python train.py --n_layer=8 --d_model=192 --n_head=6 --n_kv_head=1 --head_dim=32 --d_mlp=384 --vocab_size=8192 --activation="swiglu" --norm="rmsnorm" --norm_place="pre" --norm_eps=1e-06 --positions="learned" --qk_norm=false --attn_scale=0.177 --bias="qkv" --tie_embeddings=true --parallel_block=false --init="orth" --init_std_qkv=0.0394 --init_std_o=0.00986 --init_std_up=0.0394 --init_std_down=0.00986 --init_mimetic=0.7 --optimizer="muon" --lr=0.00263 --beta1=0.95 --weight_decay=0.086 --lr_head=0.00708 --grad_clip=1.0 --warmup_steps=200 --schedule="wsd" --decay_fraction=1.0 --decay_shape="linear" --final_lr_fraction=0.0 --batch_tokens=32768 --seq_len=1024 --doc_mask=false --train_tokens=250200000 --steps=7636 --dataset="wikipedia_en"
Each number is 500 + 25 x the weight over the matrix's rms, rounded and kept within 0 to 999. Layers, rows and columns count from 0. Numbers have three digits each.

# layer 4 MLP down (transposed), 384x192, rms 0.128, rows 23-94, columns 0-63
489517500478511445446494502479486518467535491512508512502486502515514462505533508478478540523455536508463499509543489500541490501470473463542492512465502525523459519527495481474466472501499514
469526544507492539501530518470504541519495501538539495516509498524534492536504458443501491473522487457482500488492467505509502544511482498479518477499447511524486520502517428522514540497472491
503499465493497489513487531474479521506513547486507536491492498479519486528512513498537483527473485496500488495497488494506511451478519480505515527487531511503476514508521520504504506482522507
494515493482525490515512511496466495511491504476480505488494501483516486506475495507541509520492516496487517486511517507533460495503478484523496510524485479513502520511546470450455506480469517
471559500451497469508494533479514500469535501469552487484528517518433482527463473519501478464479474466530468526472474496473505522503478495417559496512502516537519537483468453481561494516511490
525489462517534479474530489490503532485496484499477477506510491481489482486505509511498497515490513549480484503489538484536492484507504553495542460521475501484511491457543516502499536503468470
500486465505474532533507491527509513523501505515486548477449511508446518525527500510485455474530512492479493464489469496500487480516510499471493471500513525526510490502499521511445555542444470
494518498573511505495493502452509464478515464499513533458558484505460508510502476491488528504507489484524453476515498481471512462485528501521497499510508483472466483502476502511516470503560532
507525523499474519534503442511519504528501494491530466462505456490519495520505488514536506515536485555492520482496499489519481502501534488483499507466500520481511493523477498512500472444573495
494472500497470526497484482498463482514518486544511495526498479524536536497502509502489437488498519475510490505510465488485484522537490482503515530461536541504516460484508494490501466508501512
472501489492439440514471521423511541519517486456475522463495487482490499511500516464451471493540523470546483491515450548533488562517511472466500485496515462498487511498442497475471499533495500
492510494501499478492504508460502514501552492494537473502532495495517493474522517531505445501495463495501502470519475483480512535489459482496490519470501464504534475534452524506521453452506506
466474474486538511494507495525518514502487497491525515472508551518487468518503497504503494468507493480536452453516481478499508565491500535472535498473520511512475510503488478473494501507507476
538491495474482483519508484499513486484512482514513510475460491540487485479532485493494531502518505487479465477507514526472490457554500540516474477515475498484510478509496504532500507510496469
535541499493482502501509482469524472469502465543497503515506530488533501518539523484480495520550494516470474512490450505487520544511519496535472512494489471464513474480524499537525454504513536
490516494552496533531557526437498488537487475512470525428480514523447494480481530513474507526483480476517480481450470446492447498492475457445526505507504459513486516520504559453448506516521480
512468445510495453442471475548479538450530478505508525515510506522544476488508490489479437522518476491461532502505539501478509468513500440476508449488495519470482454532520503555480584501473490
463512527523541496526518489506513484462486478517483501524473530517479473513542488504513512477497501476479508482468519484536520493494514501493529517459495508512501504501447514498488484535518500
482515467489531511507492497511506514507510496493503494489556516466465475517480480482520500514532494472535491472520511495451482547502460508510511482454540513511488513496524510524445465511484478
481481474536527510524479489506498491512480500518510504498504518528486535510498453500521480525458492487513484521483482497512490468514459508505506508530545486498500492449481531468527525532495501
508515505498499527504538515473518508494553499497493483488486465503495482516546487521543533545503499509516492543499491532465482460496521503500505497501478490514462492465548527478514531465474488
535488528495551498467483529538545492487489501525559480463473512509458490547479513507472489508470539532533472484487507499500478507490489472460470508497489485501519461480484505508495510497525462
552494507467500465530466497478534517501495477509490475522485479496465506509483485503486466485522492496501481501500460491513514518499463472490506527504486498514502513505521512547469510506549449
506519519528480488531486521501499487501556496501461504505504480500487516516487485522507447491468524519480471535520517528536511505491529457505498474489490506460499493489471541510491540505494459
518488511512510450520526542511478480550542532454521529505487483476460503505495477511535517532528535523531491520525490501498497490546498527533503464480502524525495510500523516500472522476466507
473480535478524507505505457491546456510554502501489490502503507509492498532525519520513512498531509533492479461497524479494493510493506535487517483500467515485507491547544477466477533505490487
488471523448533482518493479508470502476539501498526531488481524476560509512503491475522518469490530475483505491504518486513512474488498487501499511489486530502469504520517501490535517480472487
482523503517508537516524508511469494474498509524473525512502475497494524486527489503533493460505493530479544508492489477483479502484501493482449506486442497506528480497484535460532475493469479
501492511493493519491464527494515507453532503460471497503504508472507491466457501526487475478480471505546516514489524509473492533519531544531520524490513489530492533500488554517480530521508485
476501522519503493498489481469491512504482476488512539479518494505526514535479507506518471517501508490501485491503490523534469502497502505505512489500506514518487522472509516495521512509490525
483501501496474530486478549486493463506498516503475452535522526480490530534476477504503474485455476491502542494507493517513513507503519499513459498483478509537505471483485452489498444498544470
501509505478508492522472449529445497487493520475545507479468542479499474528511497471497507485486483516470513447531468530464466503475542514522523478500488464521508538474480497516490503478460459
500489451529490561543488485479483512495550578512525482483526486466503500552482473488488468480488511518495515496498496513499479522487501477454501502520493495492497505439539477488539495507511481
502486491491519521485507514481511486509501518480519486474492530493487515522502538468514487503525527519539514476486486503527489480491523475567479539477479495469505505509469512524494538475513487
489528481466496514486517466490471460528509514517549543507487468517453484525532492515557480489443484495524519508520474485521477511487457494481487493482497485471514510531457473513498496500503496
544537514483507517490479504506492536549494512504476488508475511500497546545529519493518490496455488508474501500515444498487413526474509473458507503501463519507490548443470481510539503482534553
451482538481515486485520534509483490475466468485523516502470499477471465512479524506486525482517541543531499502519467521472484525470564510482493493489498473526486500530506507501505479481579558
539467548473521521475527482496492458533534455527464515507533488451509524466480493517496493487493502485450530494498492466496474496477504484483537502457479514495532543470496480488530500517519500
504524526505529490508491496455462514481510493488520478479534472518513515491497472539506507519481530477535475503466463456494484472497543492499514519494481516501495507503487455514528520495496479
509485467502487459483513475510451513543504520530516485504508520476487481514513506489534502462517500514477498489527511527446456479565499511505502500465542500501445482486486470515498495487523542
490504506475505488517496520531449539500505509493462534517488491503457497529492522495513530470489527469472539464509527483444514491504527484478483502514504496476469492456470550518507506463534551
472477517500501493505498490523501467485501485510510516471490496539538524478562505449472483525503504520490522535496529496524459508500494510486483550528499503479495495530478511500555514539480503
512469515510478526446519521498488531510498513507536500470499516541540485520439492481546482503485472475528471526493505527471518503505504488526508500459534535483485476460507438534466476541516502
487504515485521533491504428513481447476459502476478509500495553497494512461471484521448504497518495457460527493530506480479506498517533492498507557524531519544510458501521515536483503483542469
516507506493506521534489476482502490531515484479533526478482532491513502503479524505502470456453508427531513490512495523537477539516535485483507486535499506488518500548486513453518479523469513
504521516503476527522513430527496488507513484466483480495532507501530534462515491520535508522539462478539513511510526547511450517488542486473481470533503500463503502532483572498510512548537441
511500541478465514530541484496537471503541523499497526467527507530506493516520506512461484488522507460535492473485489475491503524513489539551472484525456516485491472503462518524523533515469523
490511534529523499510489498504494442506503487494513456455507559524483507487479517485518469483486522487496499504483505530495497462511517518476489514527500453518557521459513509500519482486516517
467533456501473504504520519479489453490495507497496492451493488488533522492538501533512463504484511502530495531507508523492477479469508478466525478535491497480527512507498501491487503445503520
469439483523464475506514484479503470526510488482538532495507565486497481476511494522470511458490466510465514503523497497524480508467511505510513482513487473438520495488498515541447470509501528
500440545480510499504479527529491524459508418470524521502550559489528500514507537538494503494527535523520491501497529502524522491467520550498513461461477510518424502484502460526481489529516514
534515509509483500490539494488541460505507505479446493500496483500462500492549476527458507482535488469468503506505496517536508515486503507533487545526514546484525521488523449531530575454528534
485478509514527502494458463506499515480504451522501535514478468456533483516486454525521480472499486507473501519477476530467514489525490517467494470489498506541496466523519532468499506528498516
499523481505498471490475480491527477500517504526495513445524456497516483478512505515478497511524495522520471525488519518521546565488539494492536556488501506459514514521475471530500508475512470
504470483526506502544503511547509479503480466461472512500498464473501519531477526510519471509539523521521487484507494508530527472555502512509489510541500496529461497502490513514512494517472508
513510516516547501486500544491502488486461530504506506483514507497476545527504478503502491525496489503536490510525508495497469489523500525497515493487537490492523527498504504460500488519517495
469510462496514519492459469458514482479497482481499480524479485461527539544466490501488533525520530511494469487510541511507489485505508529503449542484481484501495484456517543497482559536501497
531506494485494510503538493478526546486524473446492521505490522526521490502480488499464520515504514511502529531489496516530480477547547483494470508486493504508521527498464511434525560527494491
530505467468495495498526526509479464499470540471449482460523473507501490553487467493485487499518495512478536451487470493521497492474495508559488502538475527505490494482518518536497514495492519
510513493522536485492483488495499515496521501518501519473471502536506478515527484479505493510494505487527513496500554507525491468468525463495495520488472488507478490532487504455489513480515509
499511514453520484487555496543510510532489506516489526487496516516512480482529470514521473538468452471521511487565497526503517536577512552459517471441488498481538552476489507454509465533542473
528509520505511484516496527524525522479454476492481536492484481533463515528512480549513481525570492506523482491509506515503467489508512471510473514480464537483502499475526488494464506491542473
441514503531513485527453508507494488510503515480494481497500508527517516468494496514496486474513495497505472476522490492465506517523484541467514476513522497486521472468516496472496479483495517
461495514510513498495516507507506525496521500466494495468496549477469496525515488516517499454503527524506456496477484516504523474474488494552533475528516512532481436457522511511449536445476470
492492488545488472524565462503450527560488498484538489484511516494510556480554489512491473487463489487502477522512503505520444504491482505505557490474516529503474471543527484523542464514526527
494458536478497464509501521513468475503526474530522553483475454495530498524532523452517540496566483473522468513506509493461489530522490562448493490463496513518489480523482498479449514472535462
444504532396496502455523507501529504501513513501481467499537532450520498519513481510488519475503515480494533486517565485503497535535522499494489520463503477456482548493509499507518503524504486
487515536511477531480492509495527487532486484516483494530454485495469459517499474489523492507495505539499523503469512543500490516468495517505509516494414517479495495486466526492467538481500459
483515501534519524518495477451524547488529479465499453506498507529466491515487491474523521484486516476493460452460491529502443455517532487545466560478470504511502453501465571492459529488506539
477520486482522544486462495427510494525500502484496517532486480503484523478509488495542540509474496506563499495447562475491453475489452504485506498498448497534462490469490524511448491491459482
437474512460489504489486472488497536518499535497454507457496505459489523496509519526491524504463499508496493521505479525464544498519480493462537477484521484498459472500550493506527488497489503
492532486491530524501493438499479494491533504507478519510518468510487533464484480514497491513481466501523508524513474492501490520445486509562519533483516501507496518518485548528525524530516514
# layer 4 MLP gate, 384x192, rms 0.134, rows 24-94, columns 0-63
479478516475482498473455534440511467517533490494549549491471492509447582461460496487514498491501531534536558481500469537485525473492477492480500585476520504486465481506483473512432480485533519
489534500508459523491493514535499482491494472480477506492505497506514513495518496512494504532469506478503514502544510479516475496484511504503511543509498499507489469506531492500516471526516476
534499498505495490476472553481491475466462460458518485509521520509519526511485512482476480491511526502501539462517510492487489506483474460520536537475473537521492479528476503535497473533485539
479542511485487517478451504449510489512535512522494553494489513529493477499495490480527492519489562551481535516530492481502458495448541473500483478544550530462543507517468522497537499478532564
484513518455505514468497497485445497488517507511509462439476522509484450496479485517483477457487504503457510494530480525515484528558491532499484498529477476508498492518505508490455465491519511
511564453509525510517487514467494443495502517483501491509501499459466483449531557504479537508534489497494508535462489542498554506531446456527489502505514502469476474535501521498456535490493479
480492528475504499489473520492503468522451498539472524500469485525447500500483484535538482499467492556483521446511504507538475501485470456497540511525510484492434521497501509543467533484502529
522462522510512534480501528473478528480504486502504511483490508515474509509511572490496467471505457473526496469483518492525490511448468482519492520496532502461479525525517449457487508495498483
452500481485488558499492471523477521507504472536511478480507508487497501485505480483523503534519512539504502485501560481537525506483494498471535502494468511481514492549516502489518490513523494
451521486476517483508457439523523432490525523514512486485501516515518499504506522484528448525485499474480498494471554503516467463478505482521466522491469536551486474500535500532469478516518491
509507521517516488467465510503517522488527519537510474500512487452462550493492503485455495507539531494498493495501479520439527516514461430521563532563536508500526461514475491487516537502498448
512494515481498533457526521470490532479539465506493475484481504526506490537499481483467515523504529421473519509530496497517449525439537494531482530516436489512527507523437454483512506503478519
467473520510488495529495512468521487465495483503524515485530475507531528506465524489511546501529513517528486530502512481513511534500478519473472520489518497475542463498526502501491498468492501
486492465483505531484480499438503463513520491532501496501532501489486490496513527504489474540511461501475514472488490479478512523500507540479498520473495510469526507517450507522485496512533473
529522507469504536465485511489498464466505489505521492527484465507497453499548487488505484508490515521459504526503557491524513495489460499509466549450498521497506516480516486498476495480544450
479502450517520503484485532560495525480514528535535463537556525471526503480500492450504487501483526462532509492490524503479478469478454532527449545539498531509450484470493506556528473509489485
495477471537491539499492505519541477549470504507487536484546516523464494535523522492504508519526524503481506501495526526478520484539468466550424555471527500548456491487514509496542496481495495
559478475454489516504550542448516499516477527527564542510520513504527443539495534462505455511519515447537504443492504442486474499509544471527442548482454465499464494478486504560549528499503494
539496522509482478504483497512515512508477496490500491501511491467492465502478512469486507527533514526507492484512476472494527451486532499470473530472485476492473498517518509511519501489524492
547491487460542478515505503519474504472536437527491492515524496536504528469455496515504509539494468507456473521473459519478488478456486463456541489547473532486535520519485470472469475437486457
516495530458464499477496519503471542501550494506497486483483519496484491448513479505503506464503514504513509501486504487499499508527514485487503493509516497470494489462477528451524465484487529
511485471506480512503496499502505494513504511450512519518507471481513521473485504518534502498505528517484524536505523520509508521505482511498478521512511501515511487537446481505486498493499504
475516491529505480500485553490466466518535531552493487494496515528500521505481488494524459460441519503500508506512534501486491490534504510516496465484497505490453532499484506505495526524491483
497508485447487515492480498493492477526529513501525487508484455535463487491493501494522525490514514479534506526487488508495534561483517493525493502481467469452489493500487507527506468524515497
482493506536500489494552461480526499516508505520484460509482504493491521509533484516466497499513502512497464495484512491495518471478503513482488483556504514491483437521489490506436518470459498
486508486529489480509458489493512511516516456490484487527544498465505519483453490476501479514457520510522504513471502500509490537501482428495486504502532481537546526506531523468498482502470511
502530487454444523475491531535494490527542517499505467475511516526501484469551514500496500513453498487521486539536508495547499520469501500527518488505500511480516492513569494558513510501526499
507491512509548505453563477488523488483486456577534526510507506528505495510524447545489488483490508483506493496451500505545498468464481510535478530546497505506491542511549490473501487539497565
484514529495483535510496524482504471483470450519526511478514514500517515485494498497478485517499509487467521472484532501496517483496511478495492460491491478512500480507499482501493464505517489
498475502517483483494494482484477503459484498508518527522485501474523513465538519484483493505469506487475512480496497466510513511469481479506503487527493455515522527511477507506531539507402498
506486514455502489493492506509487496476517507499520512541489474514495538491488502494467496508462494546513505495505496513490491470502521504507478507476470527496499492520454532525485458478513472
523477489525501505537467494481491482456504523524525510478464521492483525518538421493493486510486459524494546540513484499497477546493522499516546472472523491474487532464519505500555505507486465
518512479483499530527506516509504457520498501492514478519517478514452554494486511490499490502498498508523521495482488474521480485512503509511512509523487497476475482500486514513526496521534497
499502484519551490527485522545496479532539462486478512493530496508512537526454529487495521503504509517505527515504437512491525510487487483485518472537478514518510502493494531479463511493499453
524465482472513529511498478466500488516501535449477492448565538476520472449485524493445471475503501471489546529441502465499535475489505515503517440464476489479507491481507517500506509527498517
520489546510503474471500503526550483492484547495458469478546509510472488525516521506478473484456543536503555476521493515435503459467502542483522501571486479487496462492462513475490496512495522
520520518459511498503509478545503472525499475492473518523495486540486536472470480514509484484511499529521518537483467519564496524506477502498528478513505520502505466510486544501476526478488511
485493517510510468472536475588492486477515524511489490519533522502471496518514521481485465474506479440502515524516502501498501536455481505524489472494513489547521496505536451484427475547485499
502450473504534507497496488523489569509484484541555479514514493479508504503511549527503484517458465502507525521522493501511542511532508441510516492489509481468485508497494491497514534451506499
503485477507507490489461486515483534494486491540534507475493546527513505501494466468502515553510486506512507490484512456504501507497480505536501523520529499510527487521464497487480531500504497
534515521488528490516492525498501466477469544517521478479533526523502494498473505497508476497483497501522512537447509476490547562515453497482522509491501536511500514526502521435530515544512504
475496498519501506550468477517491504551456489506473489503492496509479480548538504515497520505518512476494510518450502520510494523464462464511487495507496496502503515530459514552484509551534452
493507523487481462501530517465536483515540502506516514489449504493476493523512538530506531530510454525486486510527512495455470484459474495547493474521465503485507519504493482545495498552476428
506522530540481492513519486528467512525506557478487492491502548490507470524501512543476543471489526542485483487510513516470540508478513484493486507519507549555487517505495520517508555548493529
466533480481576470489553496482481514491475524500548559473458488489489465503496519503466513465481486529522473532532490489549445475514512502511508467482494507457512483495561516476491457455537545
488454502574513494555508528532551492507463457502493511475521495472479512516480504523507502504513502486503501519491499507503491502482498524530457545514538482532495516527509548480488513506493448
545449488500521473484477492547546478517508488515495505525531515484497506480539521545482481558529523505515531477514509505502493489522484498521487485543525495515480498494506500514493530515510509
521489545523500476502494507499475469504498501488504524523505548481493493491511538519519486519527471498468501477499511515497497502512485489523523456559525534485499466524518524471467473471510497
479473490506465514461504503473499493482500540525514489473496489518480518437471532538531516535474453487494523538534489468495502511487510526524485502507532501522498471449482494491463470475541533
469475503531501494514514530454517472503487500478488473505504479538501516510504517526526490508476524525533491472488531461494492482479498510507525509523451445453544492528442475536521488458517482
491555478493532522498528462485498507465532487562447525505530474481492501471501490467510496516537495438482512543539516535543533528473492510460568487487538499513473509497485507520501513474538540
478456497516501489509505461501495516474537504498507487491544475435496490518500504478481468511543479494488535492522504488519495467466482469497448482502516511501513491518494502479500496519514491
510494538510458495457502463536518495481503532528492481500490496495503524512496468496515492538510488494490454490551488470541518468469527513481473460516519487489533510479515501524531517446503486
491459500563504523474485517506550474516495478526487539471534512545482493495490473487510466538485535462504537487538523494488529471474506463513511524477521504507501486508485533444503549536518514
538512481516493446494486515517535496504529495505500508473476503437536475492549496500478523472520507505483515483505490489503472549493483514445501516527548563483495522467502488461465468470518530
526507486450535518501507468534465499455488484495467547495491573492481493485523472462520430482472467417499517517468511531500518548500522503488445502515526488515482553520486494528465486489473527
482509547519528506517484470496513466488492497522500492485519511465491538485495435514534493536553479480531493544472513496509532510474524490476517453511501537475497477486519494540532501478521512
523472460486511495528507474496498478484511493521486525481510499521466478442531521491529541558492539468486517529490497496500483478490510493517514488512493499481497506496488525497520423525531520
519478514500489495527477475499480545503494503506489500497478520519495492489511514525521498518520507502484507498526497498504492530449466513491497527488481512476520514515497487488521486511484488
527476523487512482487556479497478495505452495483488529517471487486476481531476516450483447505498468543511522489503482481519483461528527532479491495481482469505464517504551498503504481486516510
495453482479529459503488503546527475446497518483449511493452524491478517478496525510493500494518524503510520519513512497521454497471477528477474503489468531572477514503534491491516488511498473
500474504498475527493483534507484512508494524514496477510496497489499497498530490513465537509496485471480521503474476508509519510480484470484485515544476512512542482509491513496496487494506477
468500518478458512472467465505481525483495522474536471463494466492485562540462518497551524486506493525516523508505512519469501521493485501520510457535508517532504485496522496460490482513545532
521507554502474547478522518539539513493519476557497524524453468486485525482497524526509540491533485445546502563454512503497475457515495469489505526499488490512478475472473437453472463511492476
480503465465526485526430464522518483506503529482492498504489479514467498492517496503470521497513497515484527531506498514507529472493495477509493568511429503484488491473486481546506515473513515
486517495475497478520500507503479539494492449477483479475456493510485547501491504475500512478507501507489486524485469519531494509463533504453497520546463483464515514502485499447463491497504480
479493472526493484484477477526483453506507538529471447497489460521512525477489495490505489476495522462473441558528486517518497506489483540494486468492513555497496482502544517459507516549510444
512557498535494521505477488516549497482532514484471512544511474503489519512531524511529492515490485490522474504467478446468460495457455544496463445555535528509503464511453565528479470442497485
477463539500485544487472518480491518516580560516491508522465446495487508450532521521520522456494504515504493516462491514514501478458480467503533518511477461486493473483531473508457520557534507
532500479504538514483456519487567476459517506505537482464534521527491498481519481493517502472475538546510498535511514498511483537513513472523474476538499509483513487513480529434442497471555536
463516507501509484494492513468500537511555556528530553490495453546520508489486510520495457485493483533488472504488551477476528494449478471485536494489541500482462514515463512477445483501500491
# layer 4 MLP up, 384x192, rms 0.14, rows 24-94, columns 0-63
505562480493447451514528512497510514474469506459496509504486518513468476480548524527517480497523536512528516466486483544516504519489466507484528517504548529509533517500512498549526511523520444
514502481489474502528495520531494470519541475512458487503503504470506512524529465483507518471493456520485510538500490482502520481489476493489480491495518493535508518513515520512466519507506473
542521522482487511481519500480483462526448504513484504508532507521522516480491490510482495470475498514492520533478499484519507484506461534484491515435501515492470529488495488502492535517483530
491496459499522537471535493466532501463481485494561515514538491490497482535437424511499513463515495538569472495510494515483516507497526489481527474498505459528464473468513489496532507501546503
484498482528492495507497494495497518519496496511530502485501503475478509478510484529473473495523484520490514491523499468510525515477510484550520496498543489534506534485461488544548531518549498
486490500492508540487485499513511492477458447480480522528492520530480498537497452474464473488528492502476514498511442466530474504497470507501504540464467471509485513474468491512527516524505522
499471522500511466478540500504514460505555488460539529507523480508530511552490434489484498487518506461463493516514504551480550423485491489532469450499462480463463511483490567505473497502492533
491533514482482503526478494536505499488463484502502487486480515456511485522503495504508481512510511504492513473511500527484528483493475479524554506490494536559466469469470528502507528541495506
493500525516540500476499481479515511471448532536477505523491504494484512517464517534518494502489496538472505518518538513469489506445456538493498549484517512514496493466510518507466466547484489
485465484487531441528556499474505517464519513506519500522480520549530481518515500493507541480512469488482506562524489508477510547502503503506513469475519464461528478497474499477500512494528485
509459495483505467511474473460489514473502505487474510509495511486507524495521507493514499514477503482487502475515501458478491497497481466509535557464495553529480484519489483504519526461491522
462477500467543494486492510473502499476474503460528528479481532517498472509493512470459480498498506514481476527516484477484475507532516490539498493524486538488507498497460513497521541493514500
538497484526481546498455477456506489478471484476498492514507498475518499471524517461512495567516525473474542506489497551507489493513511469507479506531472478527465443509494552475528507509553457
488552503515448450512519509473523485482479508518535485507487508467528480510515513493511483540507477483482512537478480491508509490510485465511499510476503507560504512471527527506466454497510525
452511483492454540543466514461477512480507515504482464503490475524473495496488520503487497477500535556539530499519484533522505525476498499518462528477461455539448521464493505482479510570463538
485493497438473488507502548522513527521512542484517466540540506551525509469496481458492464473495476509510522531512538526488483489495555503500503468516498486508506497482480488480497534489485477
494532496494563481505537480468509558493476459518486438535486523470515532470507500480520519513476480471558488457491503479532528490448536505463557484511504521530495524523468511506531523494541462
488464450479494519497495501451505482495487480547603519492486492511510519483505517470526475501508546469503466508490543488520482490495504525509492521455472493538475488478519522544556496532494523
512513498488484503438500480556530515490533502506536505518494508506534487515522467540521470453497497484479497502482535548506505510503523521516487548499512504481519520476508519481500462534494508
477533542521480479519473491506509509503494480478522471528499487504471514493517485519502511544488497501482497570452479537451524501479466483435523459517505485519502526483530479434497490496506481
494470467551504478494496511486478513501461478529492481501529520496478461515530518511459467516501472535482513485504451503449524532511512479470509569498466520530509497513429522507491486540508522
428545480476491500511512519505516524529481502500521545487491492463512490533504492477513537462492501489500476508533501480503510487493471468534472523493510554545489479520499534526499510549509543
455501488517495485503523511493492487509474474488491477486498504531495478492530481455521510489509517509502495476509523483479520491485528494505493484504516501500472474493486508474479480533494508
486483466484498489509519444523530488501513528489464507501471470501469492501510514525532509508499466505535487536466496530500506543487503524521482506474475499492522465473495506526477498501534500
492469510518478503530499481517495513488495498548498499494506504557508546485518471463492463529467489483552503494512502471513476493459502430544479536527483529526487496509487518474488503508510504
487549520505484519489555491509486500506511497489505489515510495501510501491465492503519500484516456486491479529510525487510494511502488485488509461493455522491502532493530509491480486557481499
502484500506475467503540467495492467520466501500475516511528507481467516554484507512469488478507493515462466472499481490486524495527501500519506445481494491481516489499511538505522541497499475
495489520518546516534498508524516487488487516542514502517463498475499481468492535523510538474532498476515489521516500502522521490522493541467530483454503482535473487480526509527509480519464478
472509516521478477490494511460538534512486482521493496515485472489490471521503482483458518497500503504510499517501513567492536496508493490513504465499456496513561484527513464476483503524544487
498478466527511527497494481485512520478492518481494505493494460496476493466525484464552513485524505507533532521527489513480523512471500496506488519515510532511462522520515531511498489524521498
500495480517499513465519461495528462483533517465468475482492458485525503512506466491504540476517498499488513493472507483546533503492532553470529497550482506472516486528539507468522492527508488
502491520516480514532489491465490510501498525518499494518471508501536512528504469504494505496491516546489529518503517530493535549476496486481522455525527520467482499491499534455515527533492503
491480536511488524477496489477509511526446511543479491500463515482506523500496532507478508471540510506514472514466487475519526492537517519521440494490513506500485503500477471518510495504490522
486514510450501486527488461469491511485512490491511481475452527525463512466530543493471512488451509515490499451497489496514515520487481484514527526508552449532484512533530481541482499494538465
449453513491543508477550482536484477542529491502531516544496538496502466507499548480513496469504499434504530493519501550498523543483480454489471474510479468467501487494495495483479523534488528
465533516483474518490510499502542529489494486473521488490487517469498496468491487464476489515538516470504526445505503499504482510494507470499530538478544524542501510530487516513466495491502492
525549463478531524491517491520496481459485474489511498513481505493531481499481487522542491503482537556499484498499510520510512503500493488493515501518482518492536503494449515486496514502483495
547516508433519493476473471492463532489511499516527505498482507519451442488501469489490468537494513471505537499556475527514465470481552439478473476512474456493489500433468528476533508443491522
468538482520555525476551559520525564471480497487514529483519495472519501501505462495496537476497499543487522457541505506494482506511524485471509515495523483491474469449478484550491485493526499
490450529551491518547492503489508480510505531506497482527481474502512498496508517530492486517525515497488541523485486442488483505495520553537483509497488477476489521512533506521547476509550543
541502475495542490526504465481521515509529484506476457493488470531478484516520481541486515481481453487489498536484522477511492519467530462551483518532508484513528500483502506499495456474533519
523469504488466455492520471505496490483535481479538475504497480516480466523514468537533499499524481522477521515508456486440482541489491480487508520473492527504468492458468492498508514476490480
534492488523516488516492482494531504475467567487482507534514492487484476459495542489478479502477471475511515499490461475516506507503526505522496486461495483453542492459482504532504528500527504
496468506514501510533502522511497531528506478472463504526465529480462507514522459497526559517484528521533521507470529494482479503501486485503484484479474550539499522519502502507510512497466469
500502506488462485527492445483520482485528492469492490465517504507497519483507468492531503514508482513510505482485485487434458489487474517467513517483474482514481550489509494506484511490558512
498538482539523503506501537513514442505522478492493509510479497476467444551518481509530546507456513484531498517497453503430468441523471549538476473515525502506523461518476543505473502492537465
446584550494439525509488512509500517476495513554487548505443491454489509499493471541498534521507486522513489478488494531510491513495500534511503488430477505471512552531537527509501508478448525
498527493419502529449508505505503510505499512526487513523472484494521503476469494505451525516453509517485522520477459473482473493555518520504492520509472522497525522459501490493520477472489521
445479505520524510488503512514490526538492518513517503518514488516498471514501470496473560515503535482479520491492539471476498468505471461518497494484491499508507460493525482521462544515527499
497502534490502482539468463484472518472522511503506514515460495532506536489448437479502465521522498497528488498466487543510524460528535529477520458492512492499497532470549502523536480540557493
515523492546453475509544506464488489533518496456494544535508479473495484527507493494475458527480499532482519478514507530481498542508516524492544504498518490523457499518512477497488469470508509
494539468501517513492463492498510513498506480528533508521452530519476480509480535479532471498514511497540464455501450540517520486530518542503483517465545500480504486493500493553503536481482503
484506485477478501494490501484479501500506481499505524532501512510510499471502502486512500460525507476487546530496550523537500487502530501520520501492525534492481478515539509559481472490459526
539509483524457501486532441555527488471500481502473500523508492500564512502520506492499509488522485514523467500511535478471482547494517489507513481519471485475526447478525496513490495474465507
478446507551493502512515507446502481477470511506521535460509540529489511437472492500483521485531469496512502493498515498483474495476493521469461497491503533478506488472496518536523451517532482
530519516486520516485506491526497495512521514464487509496487489490554474474502529504470520485527500478486456498556526472491506516490522553493508498551507493522496487495542509498431491455513481
499521523494517484568484500476477479516507500540520489500519445523514489496538512524492536502514461537579505500499536457520496480495478470503479471462490500488570517498502491457516444482487455
464519524497480503487488520511501520555526506517486498486505474534551505512502497511492553510491489492504470466495518508475488529484544506509453505486492537473534541453520467506490508516502509
514496494467458531518525491478523468470477511526473465490523501504514522485514512481519497464497538472480535480512514504463494502549485508486504487527545488539474506445527485492521500477510555
507508497462484495490524497536459511476483501482489539535520503491467497544474522460461496435511546471495507475522438509497497508523533549460513522510481468467488468498475506465529535495505458
513539495484487496498488484490512487459522536502498475444495493491490500535501469493525498504471483565477498484503514476544509501469479525501480522448493499508509511505495513490477483524484471
470512482471509514471460541467503493487497509511515522518487506498512465462488492520473527508521478511503494473488509511518529516557523521478497493514479516498515486524491487466511499454511520
508569466477507487486499491467503482472506504502498484494509516537496516516529471515555510483457506500514502509526488493505466544555547498497496543460448505548562508514480529502491497512513520
493554453539454507523493549467513504490478531515496492489482479504505455487540485462520492472517517502518454506489473477522511495519535514506500521510482523523496463478498472513462509485496487
456442516492518513495526455503463528481506472472505514481526473490473518510500523538518499530486495496480547517540472480503540458539516467461515490476493473495479536508472493476517513522484494
509552496509490504473483482517529505471460507520487520559456493480532480512484553465486496511510521527503511492519493485471507490459506547469486477459508497508465532486497509544493482475498512
472468491502520521531480482519513493497529503493526491519474482562525486521555527512504498502514512473494522503513500535509452477494478472513448471529496499490500482511500549498513500516551456
494512481458496472476494470465500478458515501493511502512504505493543514491505505512417527507497524516507488518528501476487479491517511475570498433524501525596543471559435464492494521517505500
471481509492509504450523484470500514517544569510517571531440517507473469501545478529494506480505471492498509503544548541464505491492492482460533516520490525495531456529503479519506550509537532
517526537492499525470541500482480484471453518478486508462508510515523439538539454552466514468464498521490502547472479496471504484440484461544492489488534492492474524531463553491512517474523517
490537494512528449473505507450508506527538491484493561500508502510477531504499493464501522537501434502510541518518481506501489505537482516521536527464532505519483474490506538481498509520537520